Weights of a small GPT-style language model, trained from scratch on English Wikipedia.
Architecture: learned positions, tied embeddings, attention and MLP in parallel.
Each number is 500 + 25 x the weight over its row's rms, rounded and kept within 0 to 999. Layers, rows and columns count from 0. Numbers have three digits each. The size before them is the row's rms in percent of the matrix's.

# layer 11 MLP up, 1152x192, rms 0.172, rows 334-615, columns 144-191
098:499429453487485535509496477465502461499484511485496446471478526546444568519468507505457492538500513509477508495446521504489517529460501512523497
102:536525507474467498534502465545488518471491538494506470482523501462532521496509506503491466532478495469488442447521540515515480521515512457495518
104:488489489530488477524507485502492514477477537475505491479518545503532512492531506507520494534476517483469494521504532469508485513486509497521494
085:528504502458474526504502469511493504441477561528517485470563527489486519500470502528488473538498506482496466485522542490500510524496477434501507
091:487508516470475495518488467495490480448478547475524474519538511501508529508502510493491489520502513483508458489465546473506492514495496500501496
120:515469464561490505538497476501494462514527525478502497545521549504510510457524501533507466503514481481441501480513511512492538512503491477493520
096:502499516502491528563472501513486526449446539468506484508523486502460529469497500483502487501476504499510451502458520463487487519464477458490520
094:477518473513488502456500514503488471515443503525510477474501490552501521485466497529500486586462546501530517546493523504506513523481522517508541
099:495486527492460503494490470516494511468476547512501478510529499482505494475496501534487494502455496443468475514527528500504464508497495403496496
097:523498490496479512427512494487498516458520525498492514491516492490493504502474501501491480491486554490541497496464528481520507497484527457519486
083:475518543494483497515498482460500491496526523521507490492507492464500508530518502484480515527494461475448454417535504508511539503532487498515497
096:520483517528429474454498481507481509506493541499499480493456511466504502473503505481529477541486479453439510490550530447489510517505480465516508
120:513541476519479499557503476511496509508533517530516468487502491505484498463531501489476458517451504481482523494534525527509495556512515456518488
084:508502505459493486477500482508487456480471572487505463477506532507532524441525487520496468534481502441485454487530551488495499520492503455518520
115:497469452493519488547519488509494546503487524518512482517531468516510478493522509505487521509502493438503514518520532505532466562451462486557506
121:484518509504474530496549476507491548513497523460494465460488499510511500466499506530511513496498509419483500513528533465525505548493474476492535
101:508489503515503511506497497493497499502540524462510448537502475520533494531486504487493480478481457457466478487485517474476564497440452478497504
097:518495473520514501534454485512495517452475551490505468506544489486483525470489505522480484491473484458474462503483531514501480543466506467506516
101:480475491488489513520499471439491513442514528502503486472500538494551490493466505509429473541519523489494465496471533507528493520495497520519514
089:481505471494526490507446466477497533470502552514505464514497515515482540498481501495495460515500516471480490466489539512502503537512555517491533
102:497536501535496513477478476476492489461433529516499463545519527501473480476495497512513477524505501477479456516545534512504441530509541480516502
096:471506480517450513521465465498505515463491536512498491507503530483523453471504500548473485555501483489459480487505528508490483525509467505514512
102:508510504447472448516494477478494450499448532481500491461543510511562481459492503507496481485502522445483487502528534507489524509523476486516543
092:516501503496433483517525514488497515523524501501503464479518491469471470498489509523499511541494503486481503521516513504504504540535437481503534
095:530525492546479510507501470479491490492525536500504470469544518468537522450480503538509458517486463454460453482488539501518525509513426476514503
112:544476499509476514505483431510494521503488510518512491493524503482493496481523495517524473475524468458512504466487528478480543519450453470491491
084:485495465535482458532470469464505442516503500494494543528501470552550516478498513489435529498483521491486540521496509540480488512513495476517525
118:520489467474469526484483486497495513472429523517486475525526514517525471472463504544486434530532477505518487554532534470489467533526513472489523
093:514540514479490522483499475485484499468472538506494480508471495505523508465497510531543490520504510473473468521543521461482497530448529505525498
106:503510451506492507545480500515508445537508499479503455513488552523545504486523502459490444483527506455492504458509510524482523518492564477491556
100:470521425486457520473497460460493476487465511518495489521487474481507501525484500508475499517512532519478475527517519513485537486514503516489547
094:526490528540449462497506481523487522481473543495509462470492509481514504436492500523535486542513496421453499479540526482525512506514512469532503
081:509508528500496507475529464505485517486489532511501510460541505509463476448473505503537485488480515500500497497531529437481485495444482490483488
089:511514474486477488471463479492481507479460539538520482502505488491573491497508500540513477506494500487476494516536533484543481521499521514495516
098:463519487536508486528476477492502494487484538485502435508498489501491495499557496501511496519538485482459495495539537488493485523501483464497503
087:497518521484523454535524495494490507450470539498511514481458538501433476483503505511530505547510507468516517515506508475505484475454452488504511
097:515508459506473488492535497500491511491492527514495439481495479524538481501534502518476480520490488503459488494536518469488469493460521523505485
100:518472481545496508482453504498503483515476500512501520515566540509498463477547497533474493517494462486501505529519522550481525518492508496491546
078:490540485486503508472499487494511500492514516468516500468535516484464496529492507543528458522519502491512505526484516494487478539474504454498502
105:491540516495459441487482498508502483497478503476487506505484518515508514451518506499479498522483556484469507554479526466525498527474507494533533
095:512516501514499479461519483467497480480476550505506478489496481473543478520464493522496495476468479468415476476521546512491515538511471495493521
096:522527491487516524463496474498492536443446542524505465483551484484506519500491503528487511489494514504483441508502528477533506523500492457531507
092:485535481504546537525514482526498554463476538488499462487513537480496470495486502541530492445546493448495451485538512506438488521496495506494495
125:453499475482488525560539499510485502480476511470498474495524461482497504451462509535498510534471503481508449493507519511531493520499485493525505
091:547492523536500501493486468539483494497461517445508483486510487524501520489515501490533495526468494499505518523508533510534502536518524470496513
095:496521518483494477518502476502496495474485535511518493487531543483512493444516503518505481500489487457501455496516542518473490521480532463494515
105:516496493508451480548500457515502524449514535505505481526521542488505498503474501532444488476467514472495456507461524519528518517507467524504484
096:537465531479502483508488479508493506499458540446510498455484469501533547507518507510461476524467498471421474481525533463512543534490476441497519
097:535527524517482526477464492492492462483474535481513501460513530488495502446533501526523454527498476467479479477539521488505470514495529463498501
102:535512500485510504523511479506492511487494547492506474482511496503523492483512507527480480495455492471496436465541539496502504542478482458504522
105:500482582503463497507478464493499450473500529525526490505516489538516491494470503504505489537468500451502438502536543503499502519516498473501525
109:512490507470477471507502478515497526503490538486505508479507465513536495517523499474472527477534535493508471462534521492486503514531507483514526
089:505499491462483483507510457479495524436473548475500456493511516510530502483499504531524461518457476468498444490532547497512462532489488502504523
117:509477464493475482501510413501493443487472512497502472537519495525515501465502503473482516506531551498423494470552517486503520500529513498484524
103:502495507502515520507504468508486488489497531480516486534557480470538485486525500523507495491502462474492505474508530498509525529516448471513494
073:526471478513539528527479474520479489486506522500492495495529496498549471508521486524541478506528496499503486512508525521482469585512530512529481
096:545473458506481526534527483483489487434457526482505497496523515493523554497476502508509510509504510495503455503496532513528499527470501512526526
100:518535514498533464498514490448495479465486517527529509493508531498485476515486496508462466487475533473498533512513516531515496525500519486506514
106:504472511537483474502514485515487516503485523491506473506465512468485505466516513530511504523479504461439490486488533447528527528473483434529502
103:498464473479472480491476484516488526469469532505522499492533513529574501497513497487479498537510482470502484476485534480519478504482525467498533
096:516515514471522508534507484487488517466448525483492475503498509477520516518491492515487485492495502476469469501511540511519479527481529488492528
103:533494505464502498498513439488488503486496531523509501461503550519484514502554496559503452486507498476490478495543526500489500535533481532528505
095:533541513495489510491479494475497542450497556486495494488471512545491497471464499519469479507494478453510478501519537503514447516477495451541500
095:526490487484499511521496480475497526478483546500507429500500517491485504513490506517452457486490514483506461473469531517525498521487527483532524
098:504496499495529513548471468515492510475510536511504472505504479492481542469465510549487456492482500462483415489524532489520507514469516495516490
108:501542486487497501518465516546499527453492513532522491537503527518515432452498496536500486533481533496513423522510516490488521511461491497506526
090:514514472503505498501480464495497510476486542496497453490532509461499493470465502527468483530501485454474467475489551496498507523504476498496516
095:518516490501470483480497460510496491522507512512489484481490520487510528515476503518454486516490550486433471465488507497478548505557520516489565
098:504522509497477510543494457532508512500519517521525487486511465493500470489500517535493486471511526474487545536515518503479519543502490480526504
114:501503517521508484502526504510485519464464530535521496521558516512532493446512503571460447515505515448510479513511521445515546495548470490517501
099:504475456490436502502506436497487483465500530502499492509517529476513485483491501538475500523502472465463488475556530503511541519490497429513539
106:533499516508523484499500515493497493476477509469528481517523501518461513470527510506515501478456509460517467493527510469531538528457544460506566
107:514503541501489530515496488434491528470477529460498497489471513496450549484478505523507497458519509491521481542481518474482456515494536503480521
103:537512489499476521453500467489494524477444534481502495487482523525527504475501504494485459517511521496518462513517534485477468523481526509515491
110:538521513485490523452493435536495510521453518455489470517504532512496500495471501512529508553524529479486501471512526503486504517530486459502501
108:530499478522461533477480498487501504488500517446493492508474457511488509512513503504477504512476507502512470494484518516512501531470467515506503
092:509523500479497509507511457483492514476482547506508461485496512508511514477514500523479488510472511473471470488530554466527478522492486471544510
094:512510473488497508477472486495492498460484527475515508480515463499515503512500493503495493534479498482487485465520521480527485523494514449516488
089:523484498509503524491506477484500530442485558495525490493503497484556516468488509516501496508490490465520476465479547495490481537486487507496491
085:489519510484518501547500502485497494488470535441504479524530488507502504461445509499533500477494477498485475497466511490522471520521490519516496
108:530526466532506510521519464480489473501506531508512507486551524472502513458486504545472481512488500461497468483517522499517516520502528479522491
105:485529516496519542522473494517494531458500535504499462528504546484509464478498507548506477486504464478502475504519531499479502516503432459494496
110:527496484492494491517536493575498540488455518503505482503526516520497495481527510488489499458493510434532530548501526517477457539464512465496513
103:504550504488511513527494489443488526468502529485499495491498504501495544482482501506473486483513503486484476506480537493514497529489556532512496
110:496535522449487490458497518503488532476497535476504477524499496495461488475526504487486506479540499460497500480471514485467466523485531448505520
124:542514507483479491525537475478496548516493519503499528499514503494477515477531506511497470505460525465528490502512531461509484531456511480519485
102:500472529467494513487476483506502498469525518521506505542470529514463516492502496505488454521485538510503518525452519492492508523476476510484501
102:565484475512484534499505481479503566491478501504502485475547507505532506499551503531464494490492526480494463520495521476511546542485498504514486
103:494473548476462497516471482513491465485502532488515486485511497491493548484462504485520521510499522487475502519485535491468517529495464518507483
094:490531508489501548492523547504493500451484521479508504502459503475500507499447503473513505485444566503511466509502505508485470503475514462523501
105:509497480557481514550514481478491497500524522476497488504514515490541495503539499530491437503509492504493477520523518466515527502487493516495502
101:472489452475502476545483463480491499498499536491510496523492518498490476491543504516481471483506531453489472463511553498466512531503518491509494
101:458483505502439521469490478497501497454462520499497504503512482525518477465504501495480473524474471489498451495513513488479516485483490477507567
092:473477483477518519495464492485496500483482532474512508490493456509548538482549497482497488488489505493500473471491519481500473523468521471525498
098:517468465514460523483483491512491518456457515512501507523529512500506503484476499507476488474477524486507460497528535487493502532481554492501499
117:491453515527488489503494487487490521508516521514499515539453555496526504492514507512500489538470503429449475524532536470509544511484478485510539
110:446490480532476501511478479525490550437445515499490494523552528497440513483528508506513499501494519501503476515429518485496451510520447486505463
116:503492513522482485535538486475492505455484529462521474544537539527512518461516503517497461518485512449504500458478522484528498499467457458505521
111:506526457516474488527492493536499526484489519438502502478510490480524529476522505486512543509503494489477476439495519514477512529495502487513555
100:474480516472467543521473477503488488435487552516495494512522531528517529458516503503475452517482511492474451531518529445527486525497493515511479
106:513509496494475512487479479508491471477473530528514491534552524504475501509490506504497487504481533478466511485504539520483504552523471475513502
108:525536487531507520535541484487506521489505517483510491516448539511482499503509498510514480516452500497496511519507510526536432484511511474508490
104:495507507483496484537470491478492533458497532469516466525490465501485479489516499516464477519505480496447455473569526467523491506496495488502541
101:481501511483501545531503471449505503474435533517489471473488513514522533512470489511482490518496519507494436478514537492513527523501506518485527
098:483509501501460480483475481471492486471508535511511466496575525513483446514492501500466471517482497497478482495520522486523523502493513417499511
095:505484507503489506508494476469507486477531548524507514514532533500515521470513507532509465507466514477483497507505542462521490509479484489517476
097:508509472482518506527516476516493472507486535521500470489472519488444505515516502507487509497483471506484476494521542502506474543494483478508503
095:535533515471499523493532495499496497447500539492513469481519497479524531490519501510495501497446473491489453488505541493517498532511473488502499
096:510521496494477472506509461495489505438499542512509514498494533474536499513500508506487483571476526473487474461535538462530504524472484474548497
098:481532526492498514506483507492482542413434529502512489538504507505505515493462504498472512511476510497468495506501537503513463539450515501514540
098:542521505474505538512494490518479523463495547499514468471517505489486498522497498525485479499508531493477490474552547487556517511471492483520495
088:471527502501469495519458473495486529553482503511494468486483497534540528502523504517472524504492484499483476523499521454518546498528465531520562
108:467534469493497486563471492506501499458480509485514483471520462522479528488514497490508485485455466495474493506493512506537530522502495509504523
091:510518494476503487508483451453488523461481552497494457476472541530502500507487500504481493502522499478504484491507535518519511524522525481527519
098:472474502507506497497501493497493523460481532488506455520487499485543489500527498516494495514508465447480480459476539508495460568475506438512523
111:499488504489551481515512489464486514449466527508517457511475495479533541481520506547493470507520501450458529492530511479505501528487481459527492
091:517528496517502515531519456516485534466488539520504482498490515490478516477467508514488479538481490480489437521519537487523463534481514489508495
092:540557478495482522511511493505495543494488534473494443483509488480493517476497496487444479538460485488467487484533549499482508526491471446485532
127:476501499523482466542480475487497553494516525474510452472467519492535477444536503530461490512503473494462491487567531476491505541489469510493546
086:512496514495480495548487455520482526453498556514512472467505482493487522477496508512477507551500471486466472467547557485537469513514464492492509
125:510528495499467518547514490505497522503502535451505493492497530470533500458465501535499498498485495426487481500522514500496512521496459474505535
101:533543490494531507527507459517499500479495544486513502473544534484524524491474503512496505545485475469525494491497539490512470511503507499531518
095:511492512501449486468489472487485496436483520501502507490486518502556502481510503542501486503484497491464477491534523499508480549521517508515510
118:487472450541525476570505473527494511485493544481506472550517494503460499480528516563496446506489508491465473524479538439520487555484479461509476
105:506520509508515547512517488493492544456480545518505475503513500493512493485502505527513490523499487469504425478531530520464537537481496477504539
098:485545480478501542511486475509498499472479545527491441533540510480587492501456497559494487490498498492489466509485534503479513542483472488513507
107:526490491490441516533490467514504532480509528517484469544556532474521476474543505547480474500513505471488455507489533479521503531513447494513518
096:517498489489498485530511483490490505448494545476494477461556526524532496485522504534449473526481485485472515482531549470531470522511526478534498
110:467509475514524486496571468464503472488446515482521504479497486524498519508500520519518488529433504452510513535510519509544495511459509494537481
129:548503478483498489513527479535496504509529528493516459524555488523488470494533499511507491513487469485448491526535531485476459526513458474536520
095:459515462528528479506495429495509529494474540496525461470490478519529460549516511515538474484510464455490502464530525516494519550510503484545498
088:505495514506523553525523460518490543469482540524506498506511483461480547496483504510496488510473482491488494508530537502479474532471481514496504
091:546548512489494505490509471514488513497494548509504460454488489472480516485496502524508473517492480473511453474521539450560480519488517488515469
091:476523502516516528478518473511490525487475545502509491504536524464528491520484505558489454505482538476484451481519546509506519508506484475510507
106:508522473520519513530479487515486516476491538497503489496526490479511504481501504537540493529491453460477463459522527496535514532506462492500518
093:477468458503474487481520502526499524510517515444481535531525515478499515509484509486514465461411537478486470486452517531515523518523465462501478
105:501519505486517481487506492497494503496443542465507496453473492517449520487489501509542508506459533460501508486513523497524460489444518483507500
088:510474488493505491496470471489482548451489544490504436479490523507529499475482502507487514509493478467445441445497534502522506523506489476515496
101:535499497486486496516509481501490457493499542481509499491528510473558508465472506521471493496504476459437475494511532520497536519525508456507519
107:528527487493510499489533473455497531451478532492496492463479490483525576472501505499485467484479491491436479492501540510547520519516483485505492
111:529512487474532467525523490448492499489490526474509493522482469490485522497541509529477528480441490447472509501503524507552522539490483452504525
105:526515519510492466514524488482503454529520508438505526486535516496508536460522505488501477487504524464505508516475510475506481527496519463525518
104:501472497494511497550487469466496513484526537492514450530503491467476481446503505528486469514496466450454460447535524513487493535503503489514502
112:467442510509464477470517455484501489491487514514496520503481505527514497476529503544532514512464502473481504517482521451511482505499494481507511
103:471486501470506467463482492491490492472512525491500502492514510508521454502502502509445504513518472470498489516460514468540497508513497513515530
097:498511515478481474505469453502497500453490532470517489481511490535529491470518508455486476566493488469487457474534524460516511527491520478500501
099:519545520486503509497476507516497530468482545504524495495517526491501490474466495515500479529473505459486503475527534501482503524502512455506511
113:504480501539542514498519470492500497501498519486506494490524575513459495438530505503534505485512480479492501528541517501475512521493523452462528
089:494522478530502510498443490485499510483473522516489498581497493514513508508472504478496504520516470519491502490474511435504509489518534498505502
107:516454433537505484527471474511503505517509508479513484522475560537542467496473492514531436514501526498492509491503522510478536532495466505482528
097:472547485489500510504517446531501483450494549473501489488529505507511477463510509506511478536501532478495445465507528496481504505489459448530501
101:515485460484491509527516478501490490458456542477504500464531485487573514465535487510488474508491518463445479487529532507505474539493474498520501
091:492485508471483528514535495502483528489498547504491456464496525456514514469490507515516497492470512475442478493532551510493505517505459457510512
097:477491481474473492532481481507488492501494543517501453503523497504471523453510502489480484511492532477481471487476532502481515516472547465508493
110:513531502510553498500513471482494528443462536477510504491540513519514525468506497546475462499469508472503469532519525500477512559506477504506479
094:530502506498487509489503496478483528435461549494508497528486515478554525502488500522482501523501493496504463514515526482522514529484577495505505
105:517497537471490460553558494527487431516490521489504494471510529495446509460511498549523513506490511438502510524525514483538511505521487503499521
097:491493476519529521481507459518490457485483534520507478508461510492496540490507503527497500497473517476489430501540532478524517528485493510517488
094:516509503495513487518507468502490507465467533474503464493508535467534541492517502524478475493501508477524425473506520511532497516501470509546482
109:512505475467483488501514474517488499477454537507515494461530511489528503476469507533446487540450499475457462476532545497540525515489467429512508
093:495510489499511485512473485488490501464497540454507493504482516482561477498526496509510497519517522452496465481498517508494485532469521470506520
092:485527495478491490549497442520496539452493566511509511545515504451500462490488499509479513498491530481455475475485542516486454520507466471506529
087:508519464506507486494503484464489464457504558489504492485527519486480497485506512522490469500495496451435475493472528497513503517481496514516515
114:548538519539473502518478469509491488465519524481504503487495466475507537441507502480486504473480490484407475480519519503521542510542533497504517
097:509501463455474487502475445536498466480493540497514453500516483483510503502490506563478473523497523492474481477522533490531498518508486457519518
106:558502505504493471487536500462489474475516512534505473527488560496512495493512507486418495505527469487453498518474516503506522530499515523496573
089:499520506525475505497514473502499492485479571464503502524504529484467514496477497513510500498508477477516483539476538476485511521464477471503492
103:511509507491534503494514430475489522475490525509496484502493516517529483515504505539510469522495479493478490479519529498508509531504439492492501
102:488507508489486494496491504500497519454467545538516479503527511496490494481490499502518493530470493465490448481539535506495506508499529445498512
102:521511477512496477518493454493479488436516538500509499497560493453571485499552500551506476505485531482489486490486526507483510515486448487523506
091:471512452491438447505544502473474516522470506472513500503492528533531487470490511501457506510467556474510493520469508481543494514494476456498486
105:489502547476501494482473484468497529459518525517492493493502549495529474443497498536517484491523472473494487505523520458551497521482499474505521
090:523492484487496531477530460469487490447478554495500511508520526497494523467509496533471468525478507472482479494537541503531479527505511480507518
098:503513477500509480514503480481495518465503546481503475483527497476520475493492506533473491527506455479463478476494521491540492525518432481504487
098:496503509499511477489513487490485501487492541491492454504500515486540484470487502551518486509499487464493467498495519494526485527504435487531521
098:554486509517489530508528503509479474454480533509498469469526495458511505502525506533527519527472464472481469513488533484515492529466484517531487
099:481543458519476530496480510517500505505441505464485445489466509508551503485536507498509483477508531503471413493501515432465539538486478485479513
097:496516545503493531476475461474496527467489541476502456504516515493516488513498495516513496494514462450456466489547529496502501515531523474482499
094:496523459477429518491516471503504534460510545480507494506535529484504486472490497565490470517506498491498501472494530505494490510505433444546521
099:505507461498524514518499493513493483444490555461509460536508458466460506518535512488510466476492499495459472482489531465473464522468474466562487
107:522469501521479468474494475520486513499490538470509497486467501484499516472490504527488489546513489473461503488531528484511529514498491477513528
096:522489501504522499533485474496491488486492543487523466514560511478526514464496504543464500549485492452489419484525542505489539512484424482519490
082:480509502508497526530457489492487497501467515466487467510505498503477529483474503473436504484496499521417471517471523449519537501531445500490502
105:497513478509545496541486498512481552456489532508514499466495494513527532494534509496521511508492478461494484459508532504535465536487503472499506
089:513503483487501486517511471505497552484485544483516479480514479507489507500493502508459486501497495463500483467506532485538480512502507502509501
097:532518526520519499448518497458497505494487509509495484505467542495544507471521500519470478498515527451523452517493516476526514532488540490500537
127:568532447505505498529498462486491456465469529460515519486499546502482492455502504543495479505470515463467534475505523491490477514501492493501523
095:498481509495519446484471449508493489481498544522486475504510516489550503502507501516498504483506502481443491523512540476492528517511485495513507
095:549499492501504516506542457491498476496485538511506496504544549524499494485515497539520475485462503458501499510506525489487544517495526477497504
090:497496488527490497514518455490502477477524521518487451528557508504535469506511503552479488498513485493503489479534518537487546488511510458486510
102:478501504493452493496510455479494514432497530496504475485532506544485510494510501494471461512473509480469448514480530476512515519496459486502494
105:494526496491501481515489455482489530484491537495513466522482503508499477485483495524462496501507459468476487473541527509491533534526549503500549
106:508524499514524516505472487502497512463490533476511507462506487489500525491508498501518483500478477449488445454538533485484539522512468460489505
093:467499501507504505506513479487493517442456552513511481505518513465499532515491508532510488544468485438495439488504548540497496529497502473496480
114:523468475476424554496541481500505515518469518493518466506490510506497509468495498556484486488528512488499491484508524508465493513489499465517538
097:472506532510454515463497442499492462450491543517513471517484515495522489491482500552502476513480520491468456468505536493499494511497503477515538
091:522472504486483493533491456484508496478526515510508497464511496487495516532525495519468485539490486480464436474488514483503541490513464516502490
095:509499488463484495520499462481481502491489534523502445496503511551486489496484508488446490467504476489492468485507539530486545518528538501517527
097:489513513469494540503510484520488504476458544496522478511510491494510521482516506512503468512484479483453477471551541523482526527507454432483515
097:524494482538510531501527474523498508520487510433491515535507499508439507516518512514511528498491484473504486501489509532474524539517527494504533
108:491497498489439472502484481520491496450440529502509468467549547482536493493501503517496457507505523461496420476508534511506496516496528485498519
103:541533457475497511528479478502493509461489538509503465490490483479516500514511504509482500552483525489499455452531529485510523523504516502514490
098:517512471495498498550497469463508542444512543483513464488493525482515510477503509528475457519488492443486425444528538490532497513500509493527487
102:463501517476495449502528494536500535474478508471506478498526513484483534492519502502500477505464534456506489463490512519471510530517480492498482
107:483485472472477526506514475477487472426472544485505494489533499467554502487527502505504466503466515464503475514519529477543485507456489484543504
097:491506492530495486468493474486486516483498520540493483469507506502527456502464508510509493565499495516450494487527533478487499494458515510495536
095:529503490462477522495515462498486497487485550497502471477529515512459512464504494517502480535521501481479494500528527481540509515518499472493542
096:503448510491458469532509485504488510504455550518506472518499496495543515482481503488504509518504484443506489490478537508491516525483463489501547
095:500472504514494526523483449496491465461467544492490475487494537508521530464520503493506510487490469434467459503509560510521471531516466465518501
078:499532473490501501513526510490501501496494507480505468464561524512471529492477520488455493497458557468474475460483513481532509529476465448484516
092:514494453480509498527495489509488509500486548494519443488514493536473495504507505507439473495472488456479479463519548507490484523496508448535525
129:534475453533503492540485496492501503501472527483501494486500502483483546435489505498482459505494507475495508503513524500452484526472507441507486
107:513492523464463507503476486512496494482483522490498477455519504500491521433496503453505475506493494480472486473531524505488509503536518486480532
089:505492493475528532519486458531496503448456551481513496466509467487520504504526508522511496496462459459495492466519535498514482528494500466511500
115:505487501537496501469507479414496522454464525498495446462518500520499480493478509551494427480470501467486452491489511465535522523476439495511488
096:469504516482481512513505471507493517455494530459496475510542466476528515501555503495519468518515471456487488493500534519484491528522515470518495
082:486499488506475493531465456559504523494508512500514474525495520466513486530544518504489486501540537454543438514467511489493507518483543524505531
102:509462481500457499500493478541488493469480534522502492503511508519498492515492497514486474491513505490499497486549518492490509510542428494491489
088:464507515542482450542516482505489504464521520505508477533552492478516454468528496529512494498521447466479455434545520518507519503486486434504520
093:521491518458521510491505471491489490434483546507502463486521517543486505460465501542487466513440507476498493471526538472529479514518502452499496
099:506466498496462492538497479505492490469519541472506475507539489477498484464493510554481495526503501447491463498493532508500530531457474485509505
095:501508478475506492536485447467498475440490542515503480540537511514470495500484501535465469542517515495508471503511525491526501521511493494523515
115:496494486487488500491455477448502484494457527495495483506452549498535481492504500540507495495530534504521481510564527482503487521487488517488515
081:548517466492498485519507493487495479513505514466508478510467523480512507476521503478479442482470507479458512487530517489493464524507525462511520
087:527526489490473487494516496502498510490475553454507451469495496469523503460502499538484488539454497474450453488531549493497542523498495463505519
103:494487539499502445502539493477485491478458538514507463491513516477521495483508504541492511476497465462475482512528542506515488553486470497508511
090:517491518473463504496514486483497516502452545511512452502483488481547531476474507499490487515487501488493444482499536511482500521513524486490521
102:495501476500479451543478453474487492498493548494502497485503495473532521453529509526511449543520514469431473490491540496459498523506510488520513
094:468505538516484485580516478500490506492499514482511501494504457480493505427498501550525507517503439470469456468572509489518514487513467467503527
109:521537467495472488492540506479481504480457514502507500529518526502511518518553508519503500534444510488501497483503513488532470520469472470513484
089:518502485492519536517493479520490536413490548504511453485531532512502508505481501506487510550484518461498451494528541505526506518511471466513488
094:502535480500512468522501482523493519438445542522515456537555523474491488488506507538458490545495484479501471487519530504530456531518517489515501
095:482508500510496520462524477454489506470469547506508479495484491496528489495534501516519481527484480488441490459543536492528475517518494517519532
114:522467485472500491461522480478489515506461526489506495510501537493506485463507502526479502531496527466449466487481522534467548512506521470497536
113:476511483450461488494457505493490469532483526486509490506504551501577488499478501473463494506531514485491489491467519511482505520483497510497526
098:469476472530516525506490472531493525468520540480507485544493487467508511511518505521505509506495481474496476456519525492508503545516498483516495
101:471517520497471521494469480519486461472507524527504468495550471504487506448501501503485490491461499445471467493483546488523536499498502466501510
098:501480508514477458532532513461480482495501502482508527506517513474567506484512507520496482502513488483473506522495511478517498544525513475509509
112:506497505449490526496499465526492513540497518453509466534507483535510484447546500515491518481507524460475510496530513487484557504485508466517543
114:503518485549444525514478432498506534503469515458487499496531500487538464462501503510497499528518484458482509512551511512461530513502487480514559
105:503481521552485490485510505498488505497498530496504486471457552462484517449501502530504490525501481444456506481522535470528500515488526482517521
109:495464525520471484503506500520481515508509533477506477510476527465488505474489510525513485533482470443450499475530527448513522530493479450527501
121:509537462481512482524484481521497507511471535472506512475498527515502512512515505484538471503535531499537512474539522476491460513505544483529474
098:472515446514465508513461497471507503520474510513504511538511498544548519488538504534424490514465528495423473512493517495496504506500484483496535
097:524494484464454497527500486475471508492473525523496486508535491543524509487520505504449488505461519477432464499528512492504505523496505476532529
096:490490415534502520462495471500502509463522536491498475488530493476571474528551500496503462479495495475488476488516526487512536531507493499503505
111:471487459529513511476521492469497522484423548473509491494497511482511515500484503503480493494486538450463497477517520517544519516484509444529474
090:479526524516489488483547480512491481495505526475512538485499478486499550463454497519531473451477503486540476513467509482547486487489491504517464
096:516488491494483478503496495451492471521486510511508533530492523541463496499550504513467490535495544480498513528513513489543509486449537502506508
111:504492526476516475485482476516504517481542519517489447491534528516517468493493497478456485483541473494506482523509530436533493539467462534498524
090:522493483499462494538475472501492522480490548505508452512486507511457518491475510509499493514506461454478491451517541521487497519538492472529517
124:519513504484518509495538500503488541478455531473519483485489475482473504490479498502512486492465515472504521459496517458540455513486540499499485
098:483482510473551549491474508469504491517488520479512503489476505502466525491537511495550474506494475484465535511571520505487490521465519457507479
087:514475488439492498490505480481490502459465561474516477472486512482516485491512509521490470508471502486464469478518563468533502534500445482526498
098:504507488500508477550493485489491508463480549502497451480497505482521473514515507520493507526476520474447489496558540485522490514487485447492485
103:488483522497500509519509501455491509441456546512506446467518484479519560468486509525482506524449490458456476489506527514490478529493497468509514
086:515501495509492494504533449534499530497515501502490517484501517512508508510551503541505501505495496532489490546560508473510508509527491517517458
097:519509501482477484488489505518484487457491538482509491519508534511507494449478504521491496515487531485500488489479538475541481522476535449505513
113:496511527505510535510520446504506483493548500520499505494508535517503474515494501580474447502463511502508499515546505478533506504515502514527461
090:552500536535547503436484501540503520508504528495490499521532496489497487513509499546454473477458490513488481501500519505498546530506505505501504
098:496519498480510507544509478468502481456451549476502481506522532487493528487490497524488466520463509462503464470526540526520479523486513478503499
101:512503504464493481494531473523466498470480533498497460497513525470492490465504504529476465482458508471461489529561536467519503522478485484529527
091:490517502537489494483499483505501497503483503482514506468532504531502485511513505498487531506470541493496534513475511509503489523459504429508503
094:481486500466502514523488471454495513443473550494508480518494497548520542470491511517494495510511484462496482507525538510489479510460510462517512
100:524479510500519474535509478484487482454508538473519483517560520486515517476517502523478488507491503420476449496524535539494535523521505482510493
101:504496531502466519472481484501499478452501538478515460455494500453539502484494506510518505518500497471464481458508535475528487516502487509506484
117:517501463482482497497536514493497499491503521515511447490497477492475542513481512496487472527500498483492539477525525502515481582509500479522508
096:510451496501520490517479484481488527473485554488501503486497534504542508476502510541496478521471490434503473508522549456516519540490454486513509
099:521507495492479518482512460492495500478506544500510463509527552462534475491480499551509474524515496460489467480495525497481529522508444484498521
100:508496494478468547522493500498489516501500532463504494473512462485489525459507498540466488518466529460444457513518544506521527526492526475500529
094:539505488492510489484536471485495528462458544500515477468503502492526503492507506551481469493515472492488491496521547497538528544506471487527497
115:497509508463501496485459469490496528485499525482507503537529511558489500485493500486459486512536500480495475500526522507471522499518463505511498
102:488516479487496510500484466477497501477485530528502486485500527501556498460513496490505455518490475484492509476510535469505497521497484426505492
088:517535525465514545547474461486495529510462545511516426476543492474551499467472512502508470436511494462465463507542522476469492518520460506505481
082:489489505503519521510539489484500494490476553462504472492496472476471494482484510507538488491451509461514478461461503527507519502479493464527483
094:464514468480469482517481475514481493481478533507500479529542509521457527488499500513429457507469541479486478498470526508512506525474514496525508
093:507466472472509486517499467520486478476480554513517454468523510480533512498516508530477478540451478458468467484513551490525526531471461460503501
094:500482448497491481522490455520485500444471539508502468509536533534468490490495506503479474471481520490492514511484538509512518529488496470517496
094:523501482469497505519472466492491495465509543491510477495540507477524469466486504560462449508491480468471434456516529496486511513512470484505520
116:515500496482515501540480492487498483455469534482514481533574494472515535439479500527513458463464505419528480464451511491527516492507486484525476
112:483537503481481486530521479524484528487442539480497475499526497504491520492492503493537494497511536495522502527486526461539451514466523485508463
111:489519506525475491468457507512490520530489506499525497523503477531486499481550502509475504523492525497462498499472517477550510509485510439531495